config = dict(
    num_hidden_layers=24,
    hidden_size=256,
    num_attention_heads=2,
    num_key_value_heads=2,
    head_dim=128,
    intermediate_size=1280,
    vocab_size=4096,
    hidden_act='tanh_gelu',
    norm='layernorm',
    norm_place='pre',
    norm_eps=1e-05,
    positions='learned',
    qk_norm=False,
    attn_scale=0.0884,
    bias='all',
    tie_word_embeddings=True,
    parallel_block=False,
    init='uniform',
    init_std_qkv=0.0224,
    init_std_o=0.0,
    init_std_up=0.0224,
    init_std_down=0.0,
    optimizer='soap_variant',
    learning_rate=0.00797,
    beta1=0.95,
    beta2=0.99,
    weight_decay=0.057,
    lr_head=0.00879,
    warmup_steps=200,
    schedule='wsd',
    decay_fraction=0.691,
    decay_shape='linear',
    final_lr_fraction=0.0,
    batch_tokens=262144,
    max_seq_len=1024,
    doc_mask=True,
    train_tokens=1125000000,
    max_steps=4292,
    dataset='wikipedia_en',
)
Each number is 128 + 32 x the weight over its row's rms, rounded and kept within 0 to 255. Layers, rows and columns count from 0. The size above them is the row's rms in percent of the matrix's.

# layer 19 MLP down, 256x1280, rms 0.245, rows 0-53, columns 256-383
size [101 101  98 100 100  94  97  98  93 103 101 103  96 100 100 102 105 101  99  99 100 101 100 103 103 101 102 102 103 101 106  99 102  97 104  99  94  98  98 102  99 103 100  97 104  98  99 100  96  99 101 103  98 106]
[[203 114 111 145  83 115  77 121  85 138 110 159 174 138 168  97 201 140 100  85 130 109 129 109 105  91  62 112  86 167 122  92 108  85 179 155 126 113 189  76 129 126 190 131 117 134 161 100 119 118 146 142 131 102 148  63  65 119 117 186 115 138 152 182 101 153 113 108 111 139 128 119 186 155 112 126 137 103 145  74  99  98 143  87 116  66  81 124 108 190 134 162 178 115 120 110  96 140 124 135 120  53 116  85 156 100 159 125 151 140 247 187 104  40 169 191  91 179  65 124 113 189 112 146 120 126  90 197]
 [105 163 110 126 122 127  97 200 191 104 122 121 136 161 186 169  91  88  95 153 106 172 111  72 124 117 126 140 139 126 177 107  69 110 142 146 165 156 106 157 119 128 128 145 114 122 176 171 136 109 166 167 120 107  87 127 106 160 133 138 109  96 167 137 126 123  83 113 112 135 187 182 146 135  80 139  94 148 119  89  98  85 150  81 170 156  94 150  99 120  84 150  91 172  93 124  72  57 123 127 102 142 126  49 189 117 122  78  92 141 127 115 158 165 125 143 176 135 116 114 110  78 133 159 147 113 146 186]
 [150 102 111  87 123 171 115 153 128 127 117 172  99 126 158 162 160  88 105 158  66 130 102 115 111  97 115 121 176 131 109  90 138 117 189 214 131 178 137 141 185 132 170 182 148 121 134 175 165  82 123 152 117 147  60 161 123 100 150 159 142 149 189 116 111 100 171 127  99 155 147 126 127 166 138 153 198 173 170 211 128  98 164 191 151 141 104 125 150 155 116 142  67 112 101 126  72 113 173  82 117 100  71 114 153 135 124 184 107 168 158 166 198  76 115 174 180 143  79  97 105 210  83 124 144  82  99 139]
 [ 84 119 176 109 102  95 104  79  94 109 195 139 150 138 164 180  66 128 152  85 168 145 146 113 107 128 180 191  85 218 122 130 104 111 170 124 139 171 110 155  95 169 115 121 156 131 167 115  69  88 105 150  89 132 155 108 160 142 120 120 162 126 158 169 137  37 136 131 140 144 156  83 182  49 115 156 129 150  93 150  56 137 127 143 110 149 129 103 118 159 113 111 101 150 146 144 119  86 197 104 130  89 123 127 122 122 114 159 202 117 108  87  81 170 192 102 156  81 122 150 153 122 109 135 119 174  95 148]
 [ 74 158 145  81 144 139 140 113 130 147 149  70 164 154 140 162  90 102  64 140  81 132 135 206 105 136 127 108 121 154 161 134 110 120  74 218 129  98 143 126  63  97 170 111 198 137 140 163 167 148 111 139  80 141 159 109 140 183 125 130 211 125 148 122  99 156 157 127  43  86 171  96 111 174 132 140 141 142 156 124 147 142 178 140 125 133 143 165  71 137 122  45 126 129 127 166 139 125 129 127 131 110  97 142 153 100 190 112  98 107  91  89 183 118 102 118 162 121 117 148 111 129 145 120 195 100 111 147]
 [158 178  98 176 161 116 132  77 145  89 136  72 173 189 178 128 170 106  97 117 139 144 163 141 156  89 104 114 157  95 140 138 120 100 138  99  97  65 137 107 163 189 101 126 146 103 145 119 138 119 144 153 117 187 143  91 146  89 132 111 102 120 132  73 148 127 118 139  64 111 100 166 128 140 151 201 126 150 125 206 102 122 157 120 126 135 134 161 134  90 121 220 181  97  93 150 126 151  64  82 148  84  87 133 141 165 101 128 141 138  46  66 181 129 103 117 144 140 129 133 149 101  96 122 139 179 155 169]
 [ 68 100 126  68  64 132  78 178 115 106 110 179 138 119 143 150 141  94 168  81 105 132 108 105  76  74 151 135 101  81 103  95 147 125 131 171  97 119 135 101 135 130 173 111 147 135 121 143  97 132 161  88 174 110 137  92 121 118 114 104 101  84 113  66  94 197 126 124 142 110 145 131 104 178 110 156  78 133  98 129 147  71  90 129 151  76 183 108 145 185 118  87 141 136 205 125 144  96 103 104  95 166 150 157 145 115 134  97 143 163  86 177  95 116 134  97  42  90 154  91 111  84 110 184 147 200 106 117]
 [133 128  82 135 165 179 146 142  87 130  86 136 142  98  83 178 142 175 101 152 135 190  86 103  53 146  97 186  56  85 163  57 139 113  94 122 142 144 139 103 107  52  99 122 128 155 176 131 114 108 108 181 169 110 124 112 197 153  67 119 182 149 132 152  70 101  97 144 130 107 129 144 109 132 135 103 122 141 127 223 104 132 153  85 108 139 114  95 112 151 167 165 126 166 172 134 177 110 136 157 137 215 133 121 134 106 144 131 161 118 150 110 117 105 147 171 112 147  90 152 118 122 128  85  84 120 116 148]
 [109  83 135  88 106 148  81 148 130 114 118 175 142 178 111 168 119 143  87 132 190 100 153 175 122 127 126 114 169 121 126 148 123 120 196 133 161  82  71 130 130 143 176 195  97 122 168 107  81 110 186 136 124  81 165 177 112 116 123 149 143 152  92  96 124 118 176  94  58  87 110  47 157 115 159  92 149 101 162 181 152 129 125 164 107 154 141 116 111 133 105  90  88 103 100 124 119 160 154 105 120  62 128 184  70 169 153  96 143  92 160 156  81 156 148 142  88 107 129  94  84 152  99 151 150 132 112 111]
 [152 140 109 140 156  70 128 125 107 149 134 166 120 134  80 131  81 127 112 160 167  97 138 156 129 170 161 103 131 175 125 203 147  89 103 105 132 104 138 115 115 129  97 161 113  99 145 156 180 137  84 142 131 158  84 110  75 125 101  87 123 119 135 122 131 144  93 157 161 134 108 126 154  86 152 186  95  86 100  90 153 117 135  79  81 171  96 124 144 137 107 134  85  69 157 157 153 129 135  96  91  75 100 155 170  97 110 125  62 135  80 131 204 104 169 216 166 160 185 138  96 145 114 113 138 190 112 111]
 [135  99 189  98 100 122 129  98 106 105  98  98 149 185 115  74 114  91  29 167  64 132 116 121 151  90 164 101 115 114  90  82 140 111  96 171 142 141  82  99 185 145  78 167 143 134 187  72 156 142 126 175 112  94 171 119 164 137 166  75 165 126 174  78 191  74 142  93 166 181 154 166 123 161 110 141  80 118 159 101 137 171  61 170 163  45 167 131 160 166 107 126 175  91 104 125 221  85 164 142 117  82 162  77  93 134 130 119 157  96  94 101 101  63 116 131  70 109  87 170 120  49 145 162 171 131 146  37]
 [113 167 114 120 128 146 137  97 105 153 121 160 133 146  95 104 191 175  76 116 114 148 121  84  77  93 100 154 152  93  97 172 100 111 145 133  99 148 160 154  73 107 128 136 110 173 134 152 161 135 161  80 199 103  92 126 122 121 104 115 113 182 137 146 154  89 140 144 198 174 141 143 178 158 143 103 220 168 144  88 161 127 158 113 165 109  84 136 159 156 165 131 175 146 163 151 119  75 107 145 132  90 107 146 164 117 150 151  84 149 182 139 155 151 173 101 135 123 133 116  94 106 183 158  79 176 134  99]
 [128  89  92 109 141 111 160  59  97 128  79 134 113 158 151 115 132 110 118 173 120 162 113  92 118 159 124 100  80 131 142 162  66 107 104 103 114 140 162 163 159 151 141 109 137 138 172 101 138 107 167 179 136 184 147 117 164 176 111 147 166 106 139 190  98  19  96 111 104 118  83 138 123 101 137 137 126 120 124 125 100 134 153 102  82 127  93 121  74 134 169  93 101 142 135 136 136  52  71 131 134 170 143 145 118 148 132 132 219 173 101 131 130 109 174 157 122 132 106  83 153 121 123 100  90 122  99 162]
 [107 130 135  97 119 113 112 131 140  72  48  87 167 106 121 111  69 153 183 159 103 112 110 179 168 130 141 112 166 173 118 194 131 132 141 135 169 178  93 171 117  99  83 175 163  61 124 133 174  85 115 136 138 139 108 119  96  90 133  78 169 107 114 115 138  68 109 167 109 168 131 125  86 135 135  91 153  64  84 120 101 177  60 126 159 123 110 173  42 146  93 153 116 120 118 140  94  96 117 169  93  79 176 116 185 119 106 103 121 102 142  62 117 170 140 108  96 130 105 131 121 133 148 118 118 139 155 113]
 [ 62  73 177 154 119 124 146  96 124 114 136 103 179 115 143 114 134 147  82 135 139 107 119 111 116 136  94 141 136 179 145 145  82 137 147 125 125 118 118 142 118 129 112 206 124 148 134 148 105 158 132 165 108  85 120 165  84 145 129 117 112 100 140  83 113 107  88 101 167 149 136 206 137 139 155 166 156 108 133 117 184  96 151 162 132  93  78 130 112 123  74 124 146 106 121 122 149  54 118 162 120 119 125 134 110 130 160 191 167 172 140  69 113 141  94 156 112  57 148  54 161  71 114 152 114 190 141 142]
 [122 159 136 150 201 119 156 149 114 121 162 170 155 133  83 164 124 123 124  48 117 126 138 123 133  83 146 123  59 136 137 109 100  92 144 131 170 126  88 155 161  54 100  60 146 141  94 131 135 102 126  93 177 132 120 108  86 173 118 160 142  82  91  80 149 171 161 166 155 103 107 192  98 155 133 133  91  96 185  94  75  75  72 159 120 111 119 141 132 114 145 148  57 125 154 155 115 178 126 199 159 152 127  97  59 143 144  94 140 136  68 128 168 102 147 128 164 133 196 123 138 153 104 124 116  67 150  89]
 [153 179 148 113 101  92  73 155 103 106 151 123 146 124 151 109 114 117 156 113 174  85 162 191  82 149 141 107 120 163 154 145  91  80  68 116  74 118 163  85 179 244 109 137  91 126 176 148 155 146 188 156 126 144 179 104 119  82 105 181 139 111 118  91 108 115 158 114 109  78 137 118 100 157 145 100 152  77  70 166 143 158  86 117 172 156 138 142  60 117 130 107 133 164 137 165  80 108 157  90  94 100 129 117 121 106 137 109 100 196 128 165 109 121 102 113 169 111 163 158 108 123 184 146  76 141  99 119]
 [117  59 120 123 159 175 160  93 145 127  75 117 149  82 118 121 192 145 155  95 165 132 145  55 162  80 140 102 138  77  95  79 120 125 173 166 115 114 154 117 165 168 142 165  82  95 153  85 148 100 177 105 187  94 160 105 158 168 131  82 113 129 123 132  77 131 158  92 105 111  95 127 124  89 150 167  74 113  93 164 151 104 140  92 125 140 117 121  86 146 148  68 138 131 148 161 151 128 166 152 145 143 102 118  86 147 170 129 117 119 151  92 142 153  69 137 115 120 113 150 102  94 157 111 125 141 126 136]
 [109 155 128 144 118 105 127 148 157 175  83 190  87 153 149 114 112  71 124  94 176 109 106 118 120 114 149 145 183  94 129 131 149 132 152 201 159 146 123 116  82 128 155 113 137 207 138 113 141 145 165  94 100 124 167 104 117 139  76 168 170 152 151 151 149 186 102 142  60 128 186 179 159 114 158 156 134 180  78 144 132  83 144 208 144 138 132  71 123 119 119 131  65 129 109 117 143  95 139 177  91 150  85 106 164  97 126 141 106 146 161 158 162  60 130 126 101 151  78  54  87 111 181 175 113 126 137  63]
 [129 151 121 115 129 141 138 125 133 132 143 132 109 108  97 178  97  84 149 109 160 136  88 113 131  86 123 138 142 115 112 121  94 143 111  86  72 122 177  74 142 127 109 133  97  86  82 137  96 125 123  64  97 130 112 132  59 142 133  79 142 113 158 125 137 116 208 150  71 112  74  77  99 141 171  80 137 116 135 184  71 134 108 132 128  76 155 107 118 130 175 143 211  71 115  45 150 136 103 142 153 109  96 126 146 124 105 104 137 120 183 135 102 126 147  97 147  78  89 127 136  90 181 114 154  95 122 157]
 [ 68  87 107  68 120 110  99 104 194 141 138 124  90  95 159  96 158  83 128 178 134 158 167 206 130 127 128 140 131 107 162 138  74  70  99 163 138 137 145 166 134 107 190 138 159 160  94 123 109 140 159 118 142  94 130 130 153 133 116 109  89 119  98 165 113 145 137  78 158 135 105 135 105 136 140  93 103 120 125 125 159 123 148 166 150 185 108 168 130 121  79 163 108 141 139  62  98 221 190 127 187 113 134 134 132 163 135 167 136 128  71 157 119 138 115 113 108  92 133 129 143 126 188 102  61  87 128 114]
 [117 150 185 181 121 155  87 128 149 117 100 125 171  44 114 100 122 179 101 187 119  84 135 128 146  48 100 131 127 133 124 166 155  88 130 173 147  86 138 141  92 123 109  93  94 118 110 168 139 149 139  74  92 129 147  97  77 208 117 145 129 174 117 103  54 178  91 104 100 125 153 138 135 117 153 131 136  78 100 183 133  97 123 115 137 144 181 177  75 179 164 120 145 114 117 122 154 105 106 141  74 107 105 115 114  99 134 148 139 166 153  98  91 150 102 110  82  85 150 129 150 148  92 143 138 143 139 188]
 [170  54 143 122 174 129 100 133 186 126 153 168 186 160  61 168 120 129  40  90 129 168 163 127 137 100  95 131 119  71 197 161 163  95 122 129 144 101 157 104 153 153 178 152 148  99 121  92 159 157 129 140 103 159 126 140  64 127 143 140 112 168  90 123 116 103 127 108 158 122 147 120 110 107 138  89  96 164 106  96 109 167 107  61 182 120 162 129  95 132 134 128 115 100 125 169 155  83 153 156 135 106 135 131 144 181 138  97 145 118 116  77 157  95  69 163 187  68 145 143 170 175 177 168  68 150  93 105]
 [129 110 118 108  88 143 198 142  82  87 155  89 159 124 104 165 153  94 114 156 191 142 142 134 122 141 116 129 155 147 131  71 118 103  91 154  76  81  83 133 169 158 110 193 165 135 139 169 120 182 116 102 117  98  71 122 143 143 151 138 133 147 216 121 115 141 183 147 104 102 136  66 149 155 164 145 116 124 159 151 142 139 139 116 168 151 122 193  57 134 138 125 135  77 163 144 131 128 158  49  80 128  83 174 193 147 243 144  70 101  97 100  99 147 132 126 130 168 179 131 144 151  81 150 126 124 106  95]
 [142 152 124 144 152 146  66 133 121 138 146  84 139 137 107 145  87 113  83  94 140 197  94 121 140  68 115  77 152 154 159 134 189 177 108 135 135 201 131 115 187 116 169 106 131 108 129 159 166 127 172 188  33 130 127 111 146 113 140  76  94 152  79 135 149 152 110 137  80 140 171 135 154 127 128 113 134 154  84 150  83 147 149 121 158 125 140 166  61 129 135 159 187  45 103 134 168 115 112 138  92 140 118 141 200 116 115  99 148 106 155 112 113 167 194 157 124 148  94  96 170 149 115  74 129 157  96 107]
 [137 157 148 154 115 147 119 120 164 119 107 130 150 114 190 106 140 129 183 115  73  85 208 184 154  97 146  94 130 199  95  98  97  98 108 111  99 116 112 128 121 113 128 110  81 110  93 126 138 116 131  96 153 126 117 141 130 176 104  72 187 115 151 125 106  88 126 134  99 135  99 143 108 103 136 126 168 194  77 142 187 169  81 123 105 159 122 146 122 178 139 134 111 150 186 121 152 147  72 146 135 100 139 141 149 176 112 145 124 109  77 118 142  89  71 135 106 112  97 152 127  98 102 191 175 117 117 181]
 [144 158  52 134 131 120 123 117 124 112  86 121 173 111 139 136 146 134 149  83  96 119 161  97 132 118 126  64 162 175 117  99 154  96 129 149 118 105 112 144 105 140  69  97 176 157 135 154 104 144 141 137 127 177 105 155  89 173 172 171 115 137 141 103 114 128  77 151  88 141 137 158  96 142 143 180 161 134 140 142 167  92 141  97 104 115 150 151  80 136 108 193 143 102 134 113 166 159 137 104 113 118 150 101 105 130 124 132 118  99 112 124 109 201 178 101 134 108 163 102 120 107 148 104 140 117 122 122]
 [136 119 111  83  77  80 157 143 141 138 126 122  60 111 131  90 162 122  89 112 166 116  99 118  96 113 141 159 100 145  68 113 109  97 118 152 142  77 125 118 164 129 206 124 112 124 169 130 134 124 146 141 156  79 193  64  86  52 100 118 124 161  91  99 130 119 130 159 122 161 129  66 152 133  82  91 132 126  96 127 204 108 143 141 101 111 139 112 136 162 124 159 152 163 149  99 175 129 124 178 117 137 157 156 153 142 187  86 148  89 124 113 144 158  79 110 140 176 118 228 143 124 114  95 121 132  97 143]
 [129  69 155 134 119 162 163 113 121 120 114 138 142 113 111 156 135 124 109 132 155 166 106 114  95 133 165  92 187  83  42 126 115 124 116 196 122  78 128  80 108  93 111 156 114 117  98 165 112 104  77 125 110 155  73  76 118 119  54 103  97 138 131 127 162 110 133  71  77  84  89 127 135 105 129 130 123 171 213 114 117 142  90 125 188 102 144 160 155 150 147 116  97 135 130  87 165 132 112 127 123 131 127 100  76 138 160 174 110 204  79 122 153 140 115  98  61 125 155 132 153 109  83 126  95  95 136 165]
 [104  95  96 109  87 135 149  70  75 122 101 106 128 155 102 146 126 131  90 122  91 102 111  94 150 141 124 109 141 166 202 152 168 134 218  56 106 133 134 161  95 146 135 114  68 152 119 151 143 139  91 145 111 215 101 191 160 142 161 118 135 150 110 124 125 177 139 123 124 138 215 116 144 145 113 103 139 120 101 119 146 152 119 134  89 106 137 200  97  76  99 105 138 115 160 165 139 156  96 174 125 115 164 151  95  84 122 169 112  88  85 179  63 143 151 134 144 110 104  91 102 139  94  93 157 145  96 139]
 [ 96 143 194 118 130 117 139 158  87 138  95 129 158 116  99 142  94  65 167 155 122 133 170 152 153 161 103 102 131 142 102  55 154 111 166 147 116 137  60 136 114 125 161 132 137 180 131  92 100 121 166 140 130 121 194 114 117  46 137 121 133 143 146 159 147 177 169 146 190  90 141 131  98 139 132 105 128 132 149  86 116 140 110 193 117 191 153 144 146 134  99 179 111 165 104 197 166  70 130 176 144 169 146  87 156 107  87 124 128 112 103 139 162 103  92 154 128 111  77 123 118 184 148 164  92  81 110 113]
 [150 121 134 144 157 118  70 145 126 159 148 151 205 209 190 176 142 142 129 152 105 124 153 155 194 202  88 106 121 140 133 105 116 121  80 158 146 133  80 130 113 152 112 130  90 110  79 122 125 118 150 127  91 173 121  91 196  68 135 150 129 163 133 183 132 113 122  94 147 137 118 141 164  92 117 118 113  94 122  98  89  86  68 172 125 161 145 205  79 134 137 126 140 178 121 141 169 117 129 150 102 100 178 169 169 131 166 141 179 126 128 176 112 106 205 154  99 166 140 115 155 133 160 144 122 121 156 171]
 [108  62 103  96 117 143  89  82 135  94 129 114 137 127  30 174  92  96 120 131 122 115 142 121 106 190 214  99 147  57 144 121 123 131 108 106 104  45 106  47 128 148 114 132 138 106 142 107 129 137  85 149 155 201 125 153 125 133  97 124 141 131 133 144 166 115 143  87 123 134 150 110 125 139 142 130 101 185 123 155 117 126 110 175 121  95 160 112  85  96 152 144 112 119 163  86 139 126  85 146 124 164 164 130 144 217  92  56 148 161 143 168 168  99 122 148 101 168 119 141 109 112 176 167  81 139 177 107]
 [106  59 110 123 118 140 145  58 110 159  86 114 106 110 104 104 177 128  59 146 117  98 146 182 132  87 136 142 138 189 119 163 116 113 109 168 130  97 139 147 156 119  95 100 147 127 146 128  84 117 125 168  25  97 128 152 127  66 114  77 120 105 159  74 173 159 129 127 143 174 169 129 135 168 129 139 116 133 129 139 113 132 142 115  77 166 144 130 239 135 143 174 144 101  88 104  97 104 135 111 122  95  89 144 141 161 170 111  91 111 104 154 112 134  78  98 130 126 164 145 106 146 121 109 121 118 101 126]
 [ 75 117 135 127  85 161 113 113 148 143  64 110 118 172  75  47 108  97 170  90 178 110 120  84 152 134 117  94 181 149 102 140 152  76 168 126 120 193 102  97 142  90 118 124  90 143  67 140 101 119 112 106 157 141 100 102 120 151 155 167 154 158  92 116 162 200 126 144  50 162  57 102  74 106 104 156 108  94 154 167 123 138 153 159 134  93 125 168 103 111  95 112 107 210  65 146  88 136 125 135 118 120 147  89 144 134 124 150 111  98 140 100  63 106  66 175 170 132  90 100 145 168 174 178 103 129 168 117]
 [ 98 153 129 148 183 112 139  94 102 142 151  79 145  99 125 142 119 143 121 141 151 128 110 127 183 141 166 111 106 115  97 241 147 137  45 121 168 126 173 143 138 108 112 144 108  86  89 143 134 111 149  85 210  86 100  81  88 169 172  74 138  82 157  42  80  95 125 140 106 126  97 164 124 125 120 100  98 118 138 115  94 127 160 128 181  96 173 146 109  98  84 117 135  71 125 111 163 123 139  60  69  86 126 174 187 127 100 159 117 183 105 183 127  50 152 142 154 151 128  51 124  95 104  82 116 102 136 124]
 [100 125 101 164 142 165 139 142  94 112  75 112 137 121 195  75 127 170 130  89 148 157 113 140  66 163 139 187 179 107  76 159  62 129 168 115 147 190  50 153 107  78 168 131 188 128 162 117  33 128 137 152 111 151 139 114  71 124 154 132 147 167 103 148 213  89 130 113 183 132 159 122  57  72  92 111  45 144 124  94 194 134 147 216 168 137  71 145 136  93 154 112  68 116 120 169 120 109 150  96 184  77 175 141 133  92  60  98 114  95 122  83 156 122 173  68 162 140 148 135 108  92 151 140 120  75 168 175]
 [ 83 108 117 110 124 126 134  41 101 152 140 105 159 158 152 134 114 134 137 111  83  74 118 112 145 132 149  99 155 169 130 129 110 158 158 104 153 147  99 123 102 131 173 111 146 165 128 111 104 175  95 100 127 142 120 118 113 236 114 132  82 171 138 134 100 151 204 163  94  91 150 165 159 153 125 149 105 129 120 120 154  95 115 203 146 136 125  90 163 124 152 110  97  90 119  99  61  61 161 104 125 133 117 155 141 178 102 169 134 121 198 209 161 148 113 155 134 142 123  94 139 153 134 101  85 120 103 124]
 [ 88 122 173  97 137 171 137  84  89 116 137 193 131 145 110 109  98 147 132  85 147 126 129  97 128 134 156 161  91  86 115 140  76  98 149 174 124 105 160 101 112  67  99 148  81 100 170  53 144 132 105 154 141 175 139 106 137  76 102 119 164 109 141 124  89 130 112  92  82 161 201 133 134 174 167 141 176 101 135  81 141 134 146 153 136 133 167 126 176 119 132 125 141  93 119 103 163 111 142 143 150 107  59 187 177 115 160 114 143  72  76 132 152 103 161 151 160  95 144 121 123 104  83 136 110 164 141 129]
 [158 152  87 206  85  83  96  95 115 185 149 160 176 129  73 168 118 121 160 153 142 139 181 154 148 160 117 110 102 133 121 173  79  81 116 147  78 115  99  67 160 186 107  89 140 148  79 134 134 127 120 171  92 119 158 145 186 196 148 161 126 210 150 121  72 162  91 182 144 165 179 102 131 148 126 176  67 115 121 142 181 116 120 127 157 144 113 196 161 162 135 135 132 110 187 142 116 124 130  97  71 110 146 148 103 100 107  77 123 163 131  84 138 105  56 140 110 137 146 174  93 120 170 103 138 107 116 152]
 [131 118 107 152 155 109 131 124 120 132 114 134 124 132 133 149  91 133 128 116 111  98 133  77  73  98  71 135 104  96  98  87 112 137 143 110 150 132 119 114 116 160 138  95 157 113 143 151 169 144 120 159  95 124 190 148 191  96 121 147 156 133 104 137 219 136 125  80 169 124 192 118 109  92  86 130 155 160 138 169 138 110 135  65 118 137  91 156 131 141  98 117  43 178 131 182 119 163  79 134 130 155 169 161 161 158 113 119  97 165 113  86 137 135 154 124 137  92  94 166 124 142 120 140  92 142 148 166]
 [151 120 173 145 106 139  81 115 171 177 116 116 116 144 158 136 152 149 105  99 160 137 154 157 101  87 143 134 137  86 131 171 163 201 135 155 113  80 129  62 114 141 126  85 120 127 144 165 134  84 154  98  93 122  76 150  97 186 170 155 128  97 147 164  80  91 129 155 157 177 140 113 144 129 166 175 131  81 130 111  92  90 140 132  86 120 101 121 116  95 148  93 128  70 152 134 132 102 111 120 127 198 105 161 123 142 146 164 154 181 154 198 108 122 136 128 211 151  87 164 122 156 148 103 117  88 144 150]
 [200 148  83 163 121 153 119  97 110 125  83 149  92 104 137 133  70 150 120 173 119 141  89 141  77 111 197  68 158 109  43 157  43 138 167 163 124 108 132 106  74 170 120  97 107 145 154 138 152 124 133 136  89 102 196 127  66 164  42 133 105 150  77 154 172 148 124 122 214  91 163 188 174 144 156 149 163 145 147 190 150 152 111 114 129  65 110 165 113 132 142 106 162 118 127 145 120  87 177 148 145 126 163 149 172  92 149  56 191 138 155 168  87 127 196 124 156 116 146 169 110 145 132 135 102 130  98 150]
 [ 97 112 175 208 168 107 152  83 156 158 113 115 170 169  88  93  86  75 149 152 106 127 101  89 174 108 153 102 142 115 118 117 114  84 128  95 166 111 175 117 164 134 163 143 133  89  60 114 138 117  94  68 164 173 103 151  99 153 132 147 176 156 115 122 100 146 162 135 201 128 108 173 129 117 160 124  75 111 138 135 152 173 156 167 153 133 178 180 111 142  58 151 143 147 150 138 109 161 146 140 150 155 102 151 101 110 124 122 120 167 154  91 159 193 108 148 118 158 165 129 171 102 151  83 113 122  88 142]
 [146 158 168 119  91 148 104 148 137 162 161 118 110 142 180 169 131  99 150  98 165 150 143 150 114 134  83 148 102 162  37  86 139 154  67  81 116 155 132  62 134  76 121 140 117 134 140 102 124 104  83 153 144 120  95  91 125 168 150 116 146 139 133 111 162 115 124 125  98 157 112 105 140 129 110 136  71 159  97 130 133 122 146 137 152  85  79 194  49 100 148 120  91  93 117  94 168 146 128 109 117  90 154 202 154 136 125 147 160  94 143 163 161 139 146 139 114 112  83 177 125 103 186 202  97 170 101 153]
 [ 75 127 111 136 135 162 172 123 164 114 140 151 146 115 160 107 149 211 152 121 166 131 126 133 133 100 125 162 153 202  83 195 118 147 125 180 136 101 133 138 130 136  66 111 118  49 158 171 100 163 121 113 137 124 113 143  95 113 102 113 137  91 100 141  93 136 112 160 120 131  58 138 112 106 144 118 110 165 102 140 123 112 130  71 134 206 171 149 119 123  99  98 175 196 128 120  99 124 178 143 119 185  17 121 159 103 117 131 123 127  54 165 133 174  94 155 101 150 171 165  99 149  57  93 131 176 188  70]
 [112 146 105 158 103 150 155 108  67 194 143  75 126 154 118 122 148 171  99 127  82 103 112  85  75 120 147  96 110 116 102 102 118 116 169  95 149  97 123 149 113 165 160 136 133 153 150 116 112 126 135 156 123 147 168  94 176 131 133  63 138 156 171 110 139 112 166 201 158 135 129 151 147 141 147 111 147  96 151  43 153  95 138 158 162 127 121 138  93 118  94 110  86  86 108 149  57 161 134 148 146 200 156 105 101  97 140 132  70 135 146  97 189  26 153 105 126 141  89 140 109 111 113 125 120 103  91 159]
 [122 129 150 136 164 115 118 138 129 165 192 150 128 126 158 141 180  72 188 127  79 171  99 143 164 116  91 133 166 129 171  87 113 147 169 127 158  91 141  92 145 165 138 114 194 173  93 129 126  70 142 119  87 110  95 164 132 139 164 126 150  62 146 102 128 153  70 156 196 153 111 100 117 148 141 163 117 126  85 144 174  84 144 125 115 143 155 129 126 129 122 162 135 115 161 151 171 102 118 200 141 151 120  83 134 122 126 109 101  60 155 128 128 110 121 133 178 122 190  95 100 138 137 158 185 111 137 168]
 [140 170 158 187 130 113 106 135 102  52 146 102  98 115 139 107 151 127  94 173  95  27 155 100 140 184 193 102 149 189 131 130 130 151 116 106 179 137 185 163 138 189 139 173 143 127  96  82 144 117 103 151  85 120 131  78 165  91 143 171 183 126 178 152 172 106 103 164 159 112 137 131 145 137 111 161 154 113 101 144 142  75 170  93 116 158  55 122  94 123  89 142 135  90 139 121  89 113 147  78 157 105  63 160 151 158 117  75 179 130 150 148 154 159 146 137 145 173 146 157 128 211 122  99 153 133 104 117]
 [179 128 156  90 102 114 185 121 114 116 163 115 126 146 104 120 128 171  29 131  75 160 101  80 101 118 144 122 118  91 169 166 118 117 174 165 129 157 154 133 144  77 139 100 122 103 107 123 164 116 133  78 176  72 124  75  85 189 117  80 139 114 148 125  91 133 179 150  98 128 153 203 105 127 181 114 134 150 172  85 123 148 146 146 102 193 109 135 107  72 109 137 142 154 109 129 177 161 122 132 155  82 127 124  73 142 150  90 143 176  16 163 118 142 155 141 139 133 141  64 135 188 120 127 143  68 114 128]
 [115 107 120  65 121 192 116 156 178 137 134 163  74 208 136 142 112 162 105  82  83 167 162 141 140 180 163 139 117 114 138  72 148 170 138  89 119 123 127 145  98  54 116  66   4 148  80 125 115 208 153  83 110 153 141 129 129  92  92  80 103 149 120 154 142 107 170 126 144 124  95 109 103 135  86  90 150  90 107  68 142 108 122 139 118 100 169  98  32  97 110 112 183 137  98 176 222 126  78 157  95 121 125 131 129 114 116 139 106 134  81 125 137 120  76 113 167 148 136  91 114 133 172 137 113 114 187 130]
 [126 141  76  95 113 159 127 156 179 152 106 173  95 134 140  70 149  79 122 140  92 115 120 158  92  95  87 117 149 124 197 113 118 182 126 134 126  93  79 198 123 121 137 114 181 115 140 103 100  94  81 108 110 174  89 113 120 147 121 142  87 119 134 123 155 147 127 147 149  85 112 109 115  90 166 170  92 151 105 143  93 116 151 173 124 114 139 197 142  80 148 108  93 115  77 148 179  97 125  67 109 123 111  76 127 163 116 104 115 115 121 189  85 121 144 129 154 120  78 163  86 120 151 108  95 163 162 123]
 [132 114 130 127 112 157 146 151 181 142 125  55 114 104 111 146 165 109 176 128 203 225 115 182 126 155 163  90 133 186 112 150 125  61 169 159 164 136 143 148  67 172 113 101 122 155 210  59 140 106 138 137 116 100  67 177  94 177 124 181 122 126 139  97 159 127 123 159 116 131 160  93 102 130 157 123 134 136  99 128 182  78  91 102 116 150 125 108 172 120 134  91 126 147 200 126 102 139 151  88 139 193 140 125 106  96 106 185 112 101 172  99 101 107  93  98 157 158 118 116 162 100 128 146 104 159 136 138]
 [ 72 144  72 134 187  89 111 130  78 165 157 157 179 179  79 138  54 149 109 116 138 148 178 113 150 130 134 138 172 154 133  72  80 146 134 108  98  89 130 125 212 110 189 131 153 119 117 148 126 135 143  81 128 111 168 135  85 114 130  78  99 106 140 104 142 115  89 114 159 102 137 136  83 129  93  90 143 134 122 113 195 112 172  93 131 124 138 105 141  63 172 147 106 105 142 154 159 127 123 176 138 105  52 156  98  84 109  95  83 148 187  88 135 133 134 159  90 165 193  74 163 148 128 126 138 117 113 129]]